Weights of a small transformer language model: 1.08M parameters.
Each number is 50 + 12 x the weight over its row's rms, rounded and kept within 0 to 99. Layers, rows and columns count from 0. The size before them is the row's rms in percent of the matrix's.

# up: layer 7 MLP up, 192x64, rms 0.378, rows 100-152, columns 0-63
# down: layer 7 MLP down (transposed), 192x64, rms 0.3, rows 100-151, columns 0-63
up100 092:75 36 53 52 46 57 61 83 55 68 36 30 35 45 58 60 35 39 60 65 59 48 45 60 46 74 65 61 61 69 70 51 45 69 38 65 55 65 36 49 54 47 57 55 45 58 53 41 73 53 53 39 37 50 59 60 63 49 42 53 55 36 48 36
down100 091:42 49 52 68 45 53 79 26 45 47 58 39 62 79 36 58 24 48 42 40 59 36 49 51 51 57 53 48 58 49 59 47 74 61 53 52 59 69 53 66 54 50 58 60 31 66 63 49 40 57 53 52 55 35 56 78 43 46 33 33 51 38 39 51
up101 088:61 61 64 55 62 65 36 45 45 52 47 39 23 31 53 53 57 52 44 60 82 37 47 46 65 65 46 48 45 37 54 60 52 36 36 39 41 73 48 56 64 55 55 59 71 51 51 50 71 46 52 34 36 59 56 46 65 21 59 53 31 40 44 46
down101 067:42 32 42 47 51 45 57 74 51 60 44 58 49 41 48 45 26 46 37 52 22 45 40 54 46 41 59 56 55 42 39 27 56 59 63 54 56 34 45 41 45 39 50 48 06 50 58 31 42 43 52 47 56 48 48 36 32 60 50 65 73 45 66 36
up102 080:74 53 58 29 55 44 43 45 31 52 44 38 33 33 45 34 48 43 52 35 59 30 42 30 51 41 53 46 45 73 45 46 54 32 67 39 46 54 53 48 25 60 51 64 69 62 22 59 54 56 57 69 58 35 40 42 60 56 54 63 59 46 56 40
down102 067:59 43 62 51 70 60 67 58 79 50 47 56 58 40 44 58 52 75 60 45 37 56 42 48 63 57 52 70 45 41 49 40 69 45 49 60 47 48 54 41 75 59 49 57 16 38 50 50 48 32 55 35 44 76 62 49 49 33 64 60 50 54 71 52
up103 104:58 42 39 63 38 41 47 44 52 63 51 28 11 42 45 47 36 41 33 62 53 61 34 42 55 39 52 38 52 42 30 40 31 39 41 69 60 45 65 59 31 38 65 64 45 54 45 42 56 62 30 46 55 71 41 56 62 49 51 59 46 51 32 60
down103 106:55 50 36 68 65 46 68 21 51 64 36 64 30 35 55 47 43 47 51 76 51 80 62 35 44 68 66 54 47 62 39 68 51 55 54 62 51 45 57 35 54 70 51 51 54 55 42 52 39 41 59 45 34 42 56 46 41 69 56 55 45 30 63 41
up104 088:48 42 47 63 48 64 27 39 58 34 41 48 46 65 22 37 35 45 54 62 50 50 66 58 42 41 46 39 64 41 47 44 66 81 58 59 43 40 56 23 32 39 49 54 60 45 41 60 39 55 66 64 47 50 35 34 45 65 37 42 55 29 49 61
down104 071:50 38 55 58 42 66 42 53 42 53 53 51 47 41 59 53 31 56 46 44 27 49 31 43 54 45 51 55 53 31 34 13 55 61 41 43 23 43 45 35 52 51 43 50 37 41 50 30 40 41 40 37 41 68 62 45 29 49 49 67 52 25 72 49
up105 101:57 53 65 54 56 61 49 68 62 49 29 45 48 45 63 72 52 52 39 37 47 49 42 57 49 16 42 14 49 53 46 61 51 51 41 34 40 69 37 48 31 42 55 63 54 58 52 32 35 25 49 48 63 37 49 49 41 54 59 42 35 41 53 65
down105 087:53 55 60 58 76 36 43 38 31 37 41 42 54 70 63 46 58 45 59 61 63 61 23 65 53 41 35 40 37 57 34 67 52 51 47 52 62 57 59 65 58 58 38 52 53 31 23 60 26 41 48 61 52 35 47 63 43 54 34 32 45 52 39 45
up106 095:52 38 51 60 55 45 68 30 35 69 49 41 31 48 37 64 52 30 36 41 39 46 09 36 60 38 49 60 45 51 70 52 47 73 40 66 51 52 64 75 39 39 51 56 47 57 62 46 40 48 34 46 65 57 51 62 47 64 49 48 41 47 48 43
down106 079:43 54 39 51 62 53 52 27 40 24 45 59 51 53 33 47 49 39 43 43 37 46 52 44 42 51 57 43 26 50 82 60 68 47 27 66 63 56 34 44 45 44 37 58 52 55 50 54 46 66 53 46 34 43 35 46 69 47 48 14 58 63 42 58
up107 107:63 49 34 43 42 38 46 69 37 53 31 34 70 48 53 52 37 63 49 44 48 64 33 54 45 45 47 45 49 38 62 39 33 55 45 27 39 43 64 39 84 52 64 58 60 33 37 47 38 51 40 72 57 53 28 46 52 70 59 43 34 49 50 37
down107 104:29 50 56 66 47 41 55 66 54 53 68 58 52 61 58 38 65 60 54 66 59 53 32 47 51 26 71 55 52 45 47 58 44 55 81 52 34 51 49 63 50 60 66 24 51 41 47 83 56 54 60 53 50 29 57 52 51 38 30 61 57 41 51 56
up108 099:65 60 41 62 65 56 42 36 51 46 49 40 56 26 51 41 71 35 30 66 55 41 27 50 60 41 63 60 32 53 40 40 36 43 54 46 35 44 58 49 53 33 66 61 35 46 34 41 64 51 57 61 66 67 41 59 50 84 51 40 35 54 53 51
down108 104:58 40 63 49 50 51 39 29 41 47 76 24 41 52 53 68 44 60 53 56 33 56 60 38 26 44 44 41 71 52 29 48 67 47 57 59 52 55 45 64 51 52 36 58 68 44 65 33 42 71 43 49 28 40 55 47 45 49 31 53 56 24 53 38
up109 080:47 27 63 28 36 36 53 65 45 50 75 46 52 39 53 52 61 70 50 52 77 62 52 27 65 60 54 48 54 59 49 54 61 57 57 39 60 54 71 51 25 42 32 56 59 56 56 40 69 59 38 42 48 57 70 53 28 49 43 51 51 35 38 48
down109 088:37 44 50 43 55 57 56 36 40 39 54 61 60 26 61 35 34 54 40 64 55 72 50 52 44 46 65 61 55 47 57 56 62 25 50 71 55 54 38 58 40 45 52 49 61 63 41 36 50 74 61 60 49 53 66 39 47 38 32 34 81 62 29 55
up110 089:34 48 62 52 56 50 69 35 54 44 60 45 51 63 51 49 30 44 61 33 55 52 39 45 51 43 41 35 47 54 52 86 45 41 40 65 43 39 49 48 45 41 52 31 25 47 39 51 30 44 75 55 52 37 76 45 33 57 56 42 53 78 39 44
down110 099:42 33 23 56 48 54 44 22 44 53 72 55 46 37 37 56 35 55 48 62 41 46 51 36 60 46 63 43 39 42 42 65 55 24 34 42 49 52 44 47 43 61 37 40 63 55 35 39 50 55 52 60 70 52 39 54 55 57 36 27 39 37 19 42
up111 082:40 51 54 42 72 32 51 48 48 57 68 29 29 56 38 46 54 48 25 48 41 37 62 60 51 62 56 39 49 49 45 57 31 39 59 36 57 53 45 67 47 56 47 56 42 49 37 59 58 09 55 31 56 75 58 53 69 47 62 50 53 54 36 39
down111 073:64 57 46 54 51 58 66 51 36 75 51 65 60 55 62 69 41 72 62 38 31 64 52 62 67 61 39 60 63 35 53 48 78 64 41 66 45 48 47 49 62 68 54 61 43 64 44 41 46 43 50 52 58 38 56 52 53 42 56 66 50 48 86 48
up112 131:51 50 32 68 64 42 57 48 44 56 42 59 56 36 61 38 55 34 57 57 31 43 65 43 41 69 69 59 56 49 52 59 60 75 57 22 43 47 51 67 64 41 35 39 49 30 61 51 59 61 35 67 39 71 61 65 51 57 54 46 44 47 67 30
down112 131:33 51 54 52 48 53 45 16 64 67 44 45 59 38 40 62 28 55 42 48 61 39 60 70 55 56 64 35 48 59 37 53 48 34 54 28 68 35 51 61 58 58 34 40 35 66 54 36 32 55 24 51 52 59 67 51 52 54 65 55 43 62 50 37
up113 090:44 33 48 45 49 39 60 52 45 60 49 65 56 42 46 48 50 50 72 63 23 52 58 44 34 31 63 53 59 61 52 31 44 64 47 39 52 44 49 60 30 35 46 41 37 62 37 56 41 67 48 63 46 62 44 45 49 96 36 53 57 70 43 45
down113 064:49 45 62 53 53 60 43 53 43 46 53 67 47 32 33 73 39 81 69 37 41 53 32 42 68 62 50 51 50 39 57 17 60 50 45 53 26 45 40 42 63 55 38 47 33 34 60 53 44 38 40 40 47 69 62 50 58 44 50 70 47 41 64 48
up114 111:57 29 36 60 51 53 51 47 63 47 42 52 76 42 31 61 57 40 53 49 59 46 50 54 56 53 54 44 67 53 64 65 43 52 47 51 39 53 67 29 66 26 72 51 40 49 16 58 60 51 43 48 47 53 48 72 32 30 29 49 58 62 36 44
down114 114:36 56 54 75 34 44 70 43 46 41 51 57 52 57 77 50 56 49 36 23 64 42 37 76 53 75 23 46 65 47 35 42 59 38 52 55 33 45 64 53 48 36 49 48 55 47 40 43 52 51 47 51 42 35 60 47 63 64 53 43 46 73 42 46
up115 113:46 45 54 65 44 19 49 51 47 31 40 50 47 40 60 52 51 53 58 37 58 48 49 65 52 41 56 61 33 45 49 65 53 52 70 65 46 51 79 58 55 52 42 22 57 52 45 64 43 42 59 71 41 57 52 34 43 72 64 75 33 58 61 32
down115 115:79 53 48 56 42 51 47 22 54 45 59 74 61 58 41 46 54 24 64 59 33 38 42 61 53 52 54 60 52 39 57 48 47 49 51 54 43 43 44 60 78 65 64 57 55 55 35 54 53 69 56 35 37 40 56 60 66 58 21 57 67 57 60 44
up116 093:55 50 53 54 36 26 66 46 73 48 50 38 22 44 58 43 24 52 46 52 28 41 65 52 43 57 54 52 57 51 72 62 48 59 54 46 52 48 37 48 51 59 32 44 59 42 45 40 63 32 35 49 44 39 51 52 54 54 53 50 73 84 46 74
down116 065:55 51 56 60 51 66 60 72 71 43 47 52 57 49 58 49 27 56 38 59 40 52 35 48 60 69 54 64 58 51 70 37 48 38 44 45 36 50 43 44 55 34 49 40 29 54 42 54 53 39 44 64 45 30 79 25 59 54 64 72 64 53 72 57
up117 093:73 52 61 39 47 51 59 28 42 65 60 46 43 60 35 65 54 43 54 51 45 56 52 56 53 53 56 34 87 62 78 45 54 66 36 53 47 52 59 64 76 47 64 68 32 42 49 48 48 50 61 47 54 59 36 68 47 57 56 37 44 43 65 31
down117 087:59 66 49 57 50 37 48 17 50 57 56 61 55 37 47 43 41 25 46 45 42 42 79 56 32 45 51 63 32 49 45 37 46 23 44 41 58 50 38 35 46 39 60 55 48 59 67 38 55 42 85 51 47 51 47 59 63 61 56 46 52 47 34 36
up118 104:65 34 38 66 54 49 53 58 40 48 40 39 60 33 63 51 52 33 65 69 47 54 78 59 42 59 54 39 47 51 72 33 48 62 62 52 36 43 56 38 32 50 41 49 57 69 44 70 62 35 41 57 55 64 40 50 51 22 45 54 51 74 48 71
down118 115:29 45 49 47 46 57 22 43 55 35 48 46 37 56 43 45 66 72 58 41 55 43 61 46 42 39 53 67 45 50 40 67 39 38 64 37 52 46 54 66 44 41 70 35 45 24 38 22 54 43 65 42 39 52 69 41 39 60 33 42 35 46 65 47
up119 128:35 37 50 63 47 41 65 36 44 41 40 53 78 45 63 36 53 47 50 47 34 61 62 35 44 66 50 16 49 61 66 60 49 47 55 43 52 44 48 46 56 56 35 66 24 35 50 62 64 56 64 62 66 32 41 54 66 53 49 66 39 53 53 69
down119 136:57 53 64 54 48 60 54 54 55 49 33 38 41 41 42 48 54 50 49 34 76 54 71 51 49 40 47 34 58 48 32 61 51 37 45 65 54 46 41 52 50 28 41 54 37 69 34 41 57 44 71 58 66 63 22 53 71 38 42 22 41 49 50 26
up120 125:46 50 49 49 23 47 62 29 71 58 45 47 40 57 47 57 40 43 47 41 55 55 37 50 56 63 36 75 62 56 53 59 41 43 61 50 41 66 71 62 42 21 60 56 53 53 41 70 42 50 45 28 61 28 45 36 61 67 57 53 26 65 43 55
down120 116:39 45 30 46 38 55 71 57 85 20 31 55 43 57 35 44 44 42 52 59 61 50 38 46 61 65 51 69 49 60 35 47 51 57 58 50 54 54 59 56 47 36 60 53 44 52 56 61 31 36 25 36 61 23 45 39 53 60 44 53 42 65 56 51
up121 111:46 32 41 48 61 53 56 50 38 47 45 50 44 48 59 56 36 65 55 67 63 59 53 52 59 70 40 26 29 47 74 56 33 61 38 67 34 44 32 57 53 42 49 54 40 54 41 73 66 37 51 47 72 61 48 65 61 34 55 60 35 67 50 72
down121 098:52 75 58 34 33 57 39 52 57 59 63 37 61 44 42 48 50 45 64 51 49 68 48 60 49 49 55 59 56 47 57 47 48 36 54 42 35 35 44 61 64 36 25 49 40 24 65 73 54 41 81 47 58 32 40 55 54 59 35 33 32 65 45 43
up122 084:39 72 61 50 46 58 51 39 63 45 36 55 24 59 67 75 61 43 47 35 48 52 44 49 58 59 60 38 72 43 65 62 40 49 79 41 36 39 38 53 32 28 68 52 47 50 53 23 37 65 67 44 53 42 53 67 50 44 51 56 53 50 52 51
down122 083:37 73 48 65 62 56 48 34 57 41 41 55 34 33 61 68 44 36 34 59 58 44 54 63 31 68 51 56 44 53 67 54 56 44 41 39 61 46 45 58 56 57 62 65 47 70 37 44 34 43 70 51 57 42 48 52 62 59 44 08 64 50 58 46
up123 088:54 32 49 47 50 35 42 55 53 46 63 42 35 52 41 78 61 18 39 41 46 77 51 19 53 49 35 48 44 56 37 33 66 64 30 59 47 46 55 62 52 64 45 55 61 44 46 42 46 53 42 64 39 50 54 38 27 49 44 60 70 54 42 41
down123 073:37 69 63 51 53 57 55 35 52 53 46 47 33 60 62 60 45 41 49 39 46 50 30 38 54 61 55 51 34 64 33 62 54 52 31 64 58 46 53 74 61 62 43 47 38 60 64 50 29 48 62 36 33 44 50 41 34 59 46 28 71 38 52 18
up124 087:42 52 38 44 34 73 48 55 49 32 47 28 43 75 60 68 46 71 65 44 41 51 52 32 45 41 54 32 44 43 51 41 47 39 59 58 63 38 41 58 36 54 63 59 42 52 36 39 29 48 60 58 67 31 47 61 50 41 45 67 58 38 20 56
down124 088:31 75 65 62 47 56 47 48 40 28 35 33 50 45 61 64 39 56 49 38 58 49 40 40 51 42 48 46 27 66 40 61 42 39 44 66 63 27 43 68 37 33 42 40 37 38 43 42 31 66 62 50 72 40 46 44 61 64 50 62 48 54 37 48
up125 084:66 33 72 39 52 52 48 54 43 74 51 50 44 54 57 45 31 62 44 54 41 50 61 75 58 44 67 54 69 38 40 70 29 44 67 34 52 48 41 29 42 26 63 55 56 57 51 53 46 68 46 40 55 36 54 55 54 34 52 37 30 39 56 67
down125 112:41 46 54 38 72 51 56 48 41 26 32 37 55 31 52 44 31 48 42 48 55 33 57 67 39 47 52 46 47 42 34 61 44 51 44 41 58 43 14 43 44 36 48 40 50 59 50 55 32 50 51 47 52 35 43 52 47 37 27 14 59 44 50 32
up126 112:51 60 38 63 69 29 70 63 56 48 52 68 15 43 64 46 50 49 64 57 64 43 42 35 49 60 49 61 51 63 64 49 34 58 53 56 51 63 52 62 51 44 60 45 44 53 47 73 31 50 40 48 50 50 64 65 49 59 54 57 46 50 13 31
down126 130:59 58 42 52 57 88 55 42 51 56 40 43 38 61 64 39 50 43 47 44 61 46 64 57 30 50 40 57 76 61 52 57 64 49 38 50 44 75 51 37 24 51 45 38 55 47 44 46 31 61 34 65 42 75 56 38 47 48 40 34 47 62 37 38
up127 109:70 60 57 63 45 43 41 54 54 60 41 61 68 36 48 47 51 43 37 51 59 49 62 30 59 54 48 73 30 38 66 54 51 31 44 52 46 42 53 40 48 30 24 69 30 59 70 60 63 32 77 51 51 35 64 37 50 53 51 57 67 44 52 48
down127 126:65 62 36 45 62 39 51 57 14 61 52 31 52 45 40 66 45 46 40 66 53 39 65 39 53 62 37 65 66 30 33 52 84 74 60 31 46 48 50 49 45 46 53 56 55 30 59 61 45 51 44 47 55 50 46 55 69 52 41 48 38 45 51 42
up128 088:45 30 45 63 50 64 62 53 75 40 32 50 56 46 39 45 57 60 35 52 36 52 42 34 48 49 38 54 57 44 58 53 25 33 74 63 72 32 53 51 53 38 68 44 37 52 32 52 41 34 58 63 64 44 50 52 70 30 35 55 50 59 31 47
down128 093:59 61 38 53 61 45 42 40 63 40 45 42 47 81 43 50 32 56 63 73 50 47 58 42 59 66 37 59 47 59 29 43 71 66 61 61 32 77 35 49 49 48 39 59 28 46 68 57 47 59 53 40 52 56 40 56 27 48 57 42 66 39 59 52
up129 102:63 39 50 56 68 57 65 55 41 50 51 55 43 32 49 64 29 75 36 60 42 38 50 46 54 72 19 49 67 34 41 43 50 50 51 43 37 55 68 49 54 46 26 37 42 52 59 65 53 57 50 39 36 71 47 39 63 71 65 57 42 35 44 47
down129 116:50 49 43 43 40 82 58 32 34 49 32 38 37 43 55 54 42 60 55 58 34 42 63 57 35 50 57 31 47 58 64 55 64 48 38 40 46 54 39 64 70 31 54 52 47 43 51 64 45 62 60 44 63 39 43 54 65 63 54 54 73 14 63 52
up130 105:49 68 61 40 67 27 60 50 59 50 49 51 35 34 63 55 77 44 48 58 60 58 35 63 52 52 52 81 51 33 50 37 36 59 44 47 51 54 65 41 49 46 52 45 67 44 29 61 60 36 71 62 79 54 68 62 40 50 53 44 54 45 65 47
down130 107:26 55 68 38 41 66 58 70 52 41 65 46 65 67 50 61 36 55 51 52 49 47 54 50 51 48 49 25 54 35 57 65 43 52 48 59 54 62 45 50 47 26 27 42 39 61 40 64 51 45 53 55 49 34 52 30 43 34 60 81 43 53 76 63
up131 094:61 63 50 49 68 44 60 59 68 44 53 38 28 49 63 54 71 42 31 53 49 78 48 46 61 37 60 51 49 47 42 46 58 64 29 42 42 51 41 53 51 53 51 68 59 46 49 19 47 52 37 67 37 36 67 23 46 57 29 50 32 52 52 48
down131 092:52 68 52 40 44 55 44 46 62 49 42 43 35 52 57 43 49 46 36 61 52 71 50 54 35 67 46 55 32 60 35 45 54 45 56 45 49 29 55 59 59 28 53 61 38 65 48 60 78 48 67 39 50 52 51 42 77 60 56 12 51 51 39 26
up132 086:69 36 65 52 48 68 22 66 59 31 50 52 30 34 35 46 47 40 32 33 54 42 47 35 43 43 48 37 65 59 54 53 39 62 61 58 58 50 40 35 55 55 54 47 56 56 34 57 34 35 74 41 48 73 48 48 66 59 41 42 44 46 30 62
down132 065:42 36 47 51 47 78 41 69 47 52 46 52 53 31 55 73 31 63 51 31 38 52 20 44 67 50 70 49 49 43 52 30 56 41 52 41 46 49 47 44 61 52 40 38 38 47 47 45 44 47 36 43 48 66 49 39 62 35 59 81 38 40 73 50
up133 113:51 38 63 26 57 65 57 44 63 58 50 43 58 29 60 41 64 55 36 39 61 54 27 34 42 40 65 68 47 47 67 60 50 57 61 37 42 60 43 56 39 48 28 48 56 44 70 57 57 63 34 43 54 63 65 66 32 64 53 32 34 65 57 61
down133 107:30 37 52 46 66 40 40 48 68 31 36 59 74 67 38 42 44 45 37 59 43 69 66 50 49 38 39 58 46 61 63 51 54 49 59 34 39 44 36 70 66 49 61 49 41 32 37 54 33 57 63 53 42 49 50 58 63 48 18 71 49 36 45 52
up134 078:46 50 41 57 45 59 54 35 50 61 52 56 35 53 62 49 53 58 55 45 61 36 40 72 56 38 39 43 30 50 47 61 68 51 32 46 37 65 57 53 49 61 35 52 43 46 40 51 88 20 37 79 48 35 39 64 40 56 53 54 63 65 51 67
down134 065:47 56 61 48 51 60 51 46 48 48 47 42 59 37 71 50 60 68 44 43 53 35 46 62 46 58 45 52 51 66 21 43 58 56 51 48 19 48 57 40 61 56 33 43 40 40 76 39 27 68 37 41 52 55 71 40 45 55 50 56 64 36 83 42
up135 080:49 47 43 18 34 65 47 17 50 44 48 37 42 60 70 37 59 44 58 43 69 50 45 52 42 51 47 51 68 55 46 40 43 52 65 48 64 20 25 40 65 51 57 41 50 34 59 43 55 45 29 47 50 47 46 49 41 53 45 53 54 40 21 53
down135 079:44 49 58 59 70 62 70 60 41 21 51 52 72 40 65 55 40 56 60 38 62 40 43 64 39 63 52 65 31 51 47 58 53 30 44 76 49 53 33 58 43 45 44 45 45 64 43 31 34 31 48 43 51 37 54 36 58 53 34 41 67 32 44 52
up136 095:46 71 45 18 59 37 57 39 57 58 59 45 60 60 48 40 56 46 35 35 48 60 60 43 45 41 43 47 55 29 43 63 43 40 66 65 69 55 65 53 42 69 64 78 49 28 56 47 48 33 47 26 56 47 49 41 37 48 60 48 43 29 37 55
down136 066:43 60 60 37 58 65 50 54 53 41 55 51 60 42 91 40 50 63 53 33 36 50 34 44 60 34 59 56 44 24 41 34 44 53 52 56 45 52 51 55 60 57 46 38 33 49 51 52 38 32 52 28 40 52 65 34 30 47 53 71 44 34 70 37
up137 089:62 53 47 39 24 55 46 51 49 39 46 55 52 31 45 51 50 35 54 39 61 71 46 48 57 72 55 21 46 56 36 64 61 46 52 48 42 40 64 44 53 21 45 52 49 51 50 57 25 51 42 33 50 59 58 41 47 56 61 54 47 43 48 06
down137 090:51 61 48 51 48 62 56 38 38 43 56 30 56 47 44 54 39 47 35 42 37 70 41 69 28 56 44 41 50 55 40 66 65 37 38 58 55 50 41 61 64 42 25 70 63 59 45 50 29 60 37 56 37 58 15 43 60 48 56 25 56 53 46 55
up138 102:30 59 44 54 45 36 49 44 62 46 43 69 36 41 61 27 54 66 53 54 54 44 40 39 72 46 38 43 55 54 57 51 47 61 73 64 53 68 56 55 59 54 43 58 59 51 49 46 52 55 18 55 61 44 48 76 67 72 68 52 41 30 27 43
down138 088:56 53 21 64 64 61 65 55 43 66 33 61 53 46 62 42 38 43 62 43 78 66 60 41 53 43 73 57 33 66 42 60 67 57 42 48 53 41 61 64 62 50 56 53 58 43 63 40 46 46 51 53 72 70 58 54 44 61 52 28 44 71 47 37
up139 107:66 30 37 41 57 52 35 64 45 73 50 41 46 30 65 57 36 46 59 43 67 64 31 65 53 64 46 48 46 51 71 61 53 52 42 47 58 46 53 51 41 35 48 56 59 35 48 53 33 51 29 44 46 56 76 62 19 47 53 55 56 38 24 48
down139 099:59 56 57 35 59 61 38 55 43 28 53 49 51 55 60 54 40 56 48 60 53 34 42 58 59 64 34 58 37 52 36 63 34 42 55 57 38 41 43 54 41 26 58 57 45 48 52 25 32 44 29 46 32 34 61 41 57 70 20 73 63 57 51 32
up140 084:57 58 53 35 58 41 53 48 57 50 40 44 51 44 31 24 55 54 40 46 49 44 39 43 52 46 50 42 34 62 36 61 52 61 34 54 49 72 49 33 62 58 58 17 36 38 67 57 46 32 55 29 53 31 27 33 36 64 59 46 54 68 55 38
down140 076:39 51 58 54 82 46 57 48 37 21 56 58 52 44 26 48 54 50 61 48 69 51 46 68 29 37 58 68 53 39 68 48 53 61 48 20 56 44 53 39 66 50 43 53 66 45 49 68 53 59 53 56 37 43 47 45 43 39 35 48 70 48 44 28
up141 092:62 34 50 45 75 63 55 63 49 44 58 36 56 59 36 67 56 31 38 52 30 40 45 52 39 49 50 65 73 59 53 51 51 44 58 46 42 53 57 35 36 30 59 10 43 41 63 47 53 57 62 38 31 50 50 49 25 44 41 47 56 55 47 63
down141 090:30 44 61 54 53 78 62 55 73 64 40 42 65 32 62 61 53 48 33 57 61 50 47 51 69 39 61 34 59 40 42 64 76 51 50 58 42 36 47 38 39 53 42 48 57 58 73 70 42 49 61 61 51 47 44 40 80 58 47 38 45 60 44 46
up142 098:49 29 58 49 73 62 45 64 33 42 37 32 34 62 57 50 54 55 66 82 50 39 70 35 61 58 53 28 40 50 48 66 68 83 40 42 63 50 42 57 42 43 61 52 47 44 52 67 45 56 51 41 47 53 62 42 60 59 49 52 38 67 43 47
down142 078:42 53 53 40 42 58 30 49 49 60 40 57 58 44 56 58 61 39 33 38 56 66 51 79 46 21 22 44 38 50 69 44 52 46 47 45 43 45 50 45 60 37 47 65 30 38 51 17 36 54 41 53 56 66 36 36 57 45 53 67 48 50 48 69
up143 127:78 70 45 71 42 74 81 55 53 37 60 55 51 62 73 58 43 39 55 53 56 36 42 38 55 45 50 54 71 67 59 50 31 41 53 51 36 46 65 54 55 35 68 48 49 58 55 64 40 47 64 43 54 41 21 45 50 52 65 45 51 51 54 50
down143 143:45 33 52 49 48 56 53 37 65 63 64 36 56 55 44 48 42 58 46 33 46 68 66 62 46 67 38 50 44 51 55 34 56 42 21 49 78 56 25 45 51 57 60 69 48 51 37 47 41 48 70 59 52 51 63 72 47 42 42 62 63 49 16 46
up144 114:64 46 26 38 48 60 36 54 38 77 38 44 40 46 37 35 57 47 57 58 52 57 59 46 65 52 52 36 56 47 32 35 46 25 63 56 47 62 47 42 42 43 44 38 53 58 73 57 70 60 60 29 63 52 31 46 66 63 55 65 50 28 32 49
down144 102:63 46 72 67 55 62 41 44 59 35 56 42 55 55 47 56 35 43 52 42 35 61 55 38 37 48 64 52 53 52 33 41 53 33 42 65 63 59 43 67 34 31 52 42 28 47 76 55 63 40 38 49 53 58 53 51 42 41 63 88 51 34 61 62
up145 081:45 65 39 42 58 40 60 38 38 46 46 42 57 48 56 55 61 45 56 77 62 43 62 62 54 57 84 53 28 54 50 53 34 50 28 37 38 43 36 46 51 40 33 68 30 61 35 55 54 68 62 41 60 51 55 50 35 56 59 67 33 72 51 48
down145 074:70 48 50 41 36 80 56 66 55 53 38 59 46 37 41 37 45 61 32 51 36 62 42 60 55 44 42 49 65 63 56 33 69 45 61 74 61 37 54 56 45 63 64 50 52 48 67 35 34 26 55 55 51 54 46 37 67 62 57 25 52 38 55 64
up146 104:48 29 34 58 37 41 40 40 69 67 42 34 37 42 58 55 41 42 60 53 67 69 35 59 67 45 69 25 48 53 47 58 52 35 77 58 29 59 44 37 44 46 42 45 30 58 58 41 57 30 41 60 40 41 59 50 62 50 61 64 63 45 53 53
down146 101:23 52 58 42 56 31 49 59 29 25 66 42 43 55 42 59 46 57 47 40 71 42 35 53 62 43 65 52 53 36 49 60 68 52 44 40 33 43 36 60 35 47 68 41 53 71 47 62 43 65 58 53 76 22 46 50 36 56 42 51 57 37 48 45
up147 084:37 49 53 56 29 61 29 52 36 71 62 67 44 49 32 63 43 45 37 41 26 59 56 42 43 58 51 48 39 45 47 48 39 54 56 46 32 51 53 60 42 60 56 68 49 51 33 60 51 56 18 24 54 65 33 30 56 55 30 47 47 54 68 61
down147 085:41 76 78 51 65 59 44 58 54 44 23 66 47 40 60 35 31 48 44 39 54 39 35 58 45 59 45 59 41 59 57 53 52 79 50 45 23 47 63 50 40 43 46 48 35 41 46 59 47 47 51 41 43 65 61 50 36 38 41 35 74 42 39 38
up148 086:39 41 42 31 52 52 54 58 45 46 41 25 44 70 45 63 56 26 70 60 51 56 58 49 65 64 41 76 56 46 60 27 40 41 72 59 42 20 44 52 50 59 41 32 48 47 38 46 42 39 49 29 54 60 50 51 54 65 32 44 37 55 54 60
down148 075:46 65 59 58 65 52 52 53 47 21 31 53 54 34 72 55 33 45 54 56 65 44 43 68 49 52 65 72 35 44 44 40 54 42 41 60 68 42 30 52 43 56 44 38 34 60 50 40 51 48 48 34 45 50 37 40 55 45 33 15 66 42 47 35
up149 111:46 53 52 59 53 36 63 50 28 45 44 47 49 49 55 62 57 55 53 39 39 51 55 37 77 38 43 41 21 48 58 70 33 45 56 78 28 62 43 29 55 37 37 55 41 47 58 47 42 44 45 60 67 57 72 48 59 60 36 56 56 43 25 41
down149 104:58 59 61 50 70 33 39 56 30 51 74 67 50 61 64 55 55 53 42 59 58 45 44 65 37 55 53 64 36 47 53 63 59 16 55 51 48 60 31 62 60 50 47 68 67 55 47 47 49 63 52 75 46 59 33 46 68 60 38 29 61 54 43 62
up150 107:29 47 39 61 67 48 30 33 45 39 55 12 48 53 54 43 44 59 47 53 44 54 65 27 55 41 33 49 58 59 67 56 55 58 60 46 42 47 61 33 54 33 49 59 36 37 48 23 40 61 60 69 50 45 35 55 39 49 76 55 54 43 52 51
down150 134:64 49 41 36 35 44 52 62 51 61 58 52 36 40 76 55 43 55 61 66 46 53 56 50 32 18 57 28 68 50 35 48 44 41 43 59 61 57 37 63 46 42 40 67 38 52 53 61 53 65 45 51 56 60 37 64 65 41 39 16 40 50 49 32
up151 100:56 63 69 44 65 42 71 36 43 56 40 34 35 37 41 37 57 46 39 63 74 45 41 46 53 41 44 55 43 63 75 61 43 48 47 56 35 61 77 60 33 48 68 56 52 42 67 52 41 45 50 53 47 41 49 46 41 65 60 50 55 57 12 43
down151 113:31 49 58 39 39 49 30 59 20 39 45 50 37 42 52 59 47 31 48 35 63 49 46 50 40 37 54 43 48 44 37 36 39 52 38 52 73 38 32 45 59 47 56 35 38 71 48 39 34 42 33 48 43 51 43 60 54 44 51 09 51 42 43 40
up152 075:55 43 50 34 54 56 43 61 47 49 69 60 25 63 61 73 54 43 47 56 62 50 62 46 43 44 50 57 52 27 68 59 30 53 27 46 45 67 36 67 62 67 38 55 53 41 44 28 39 38 60 46 56 58 67 42 63 50 27 68 46 40 43 31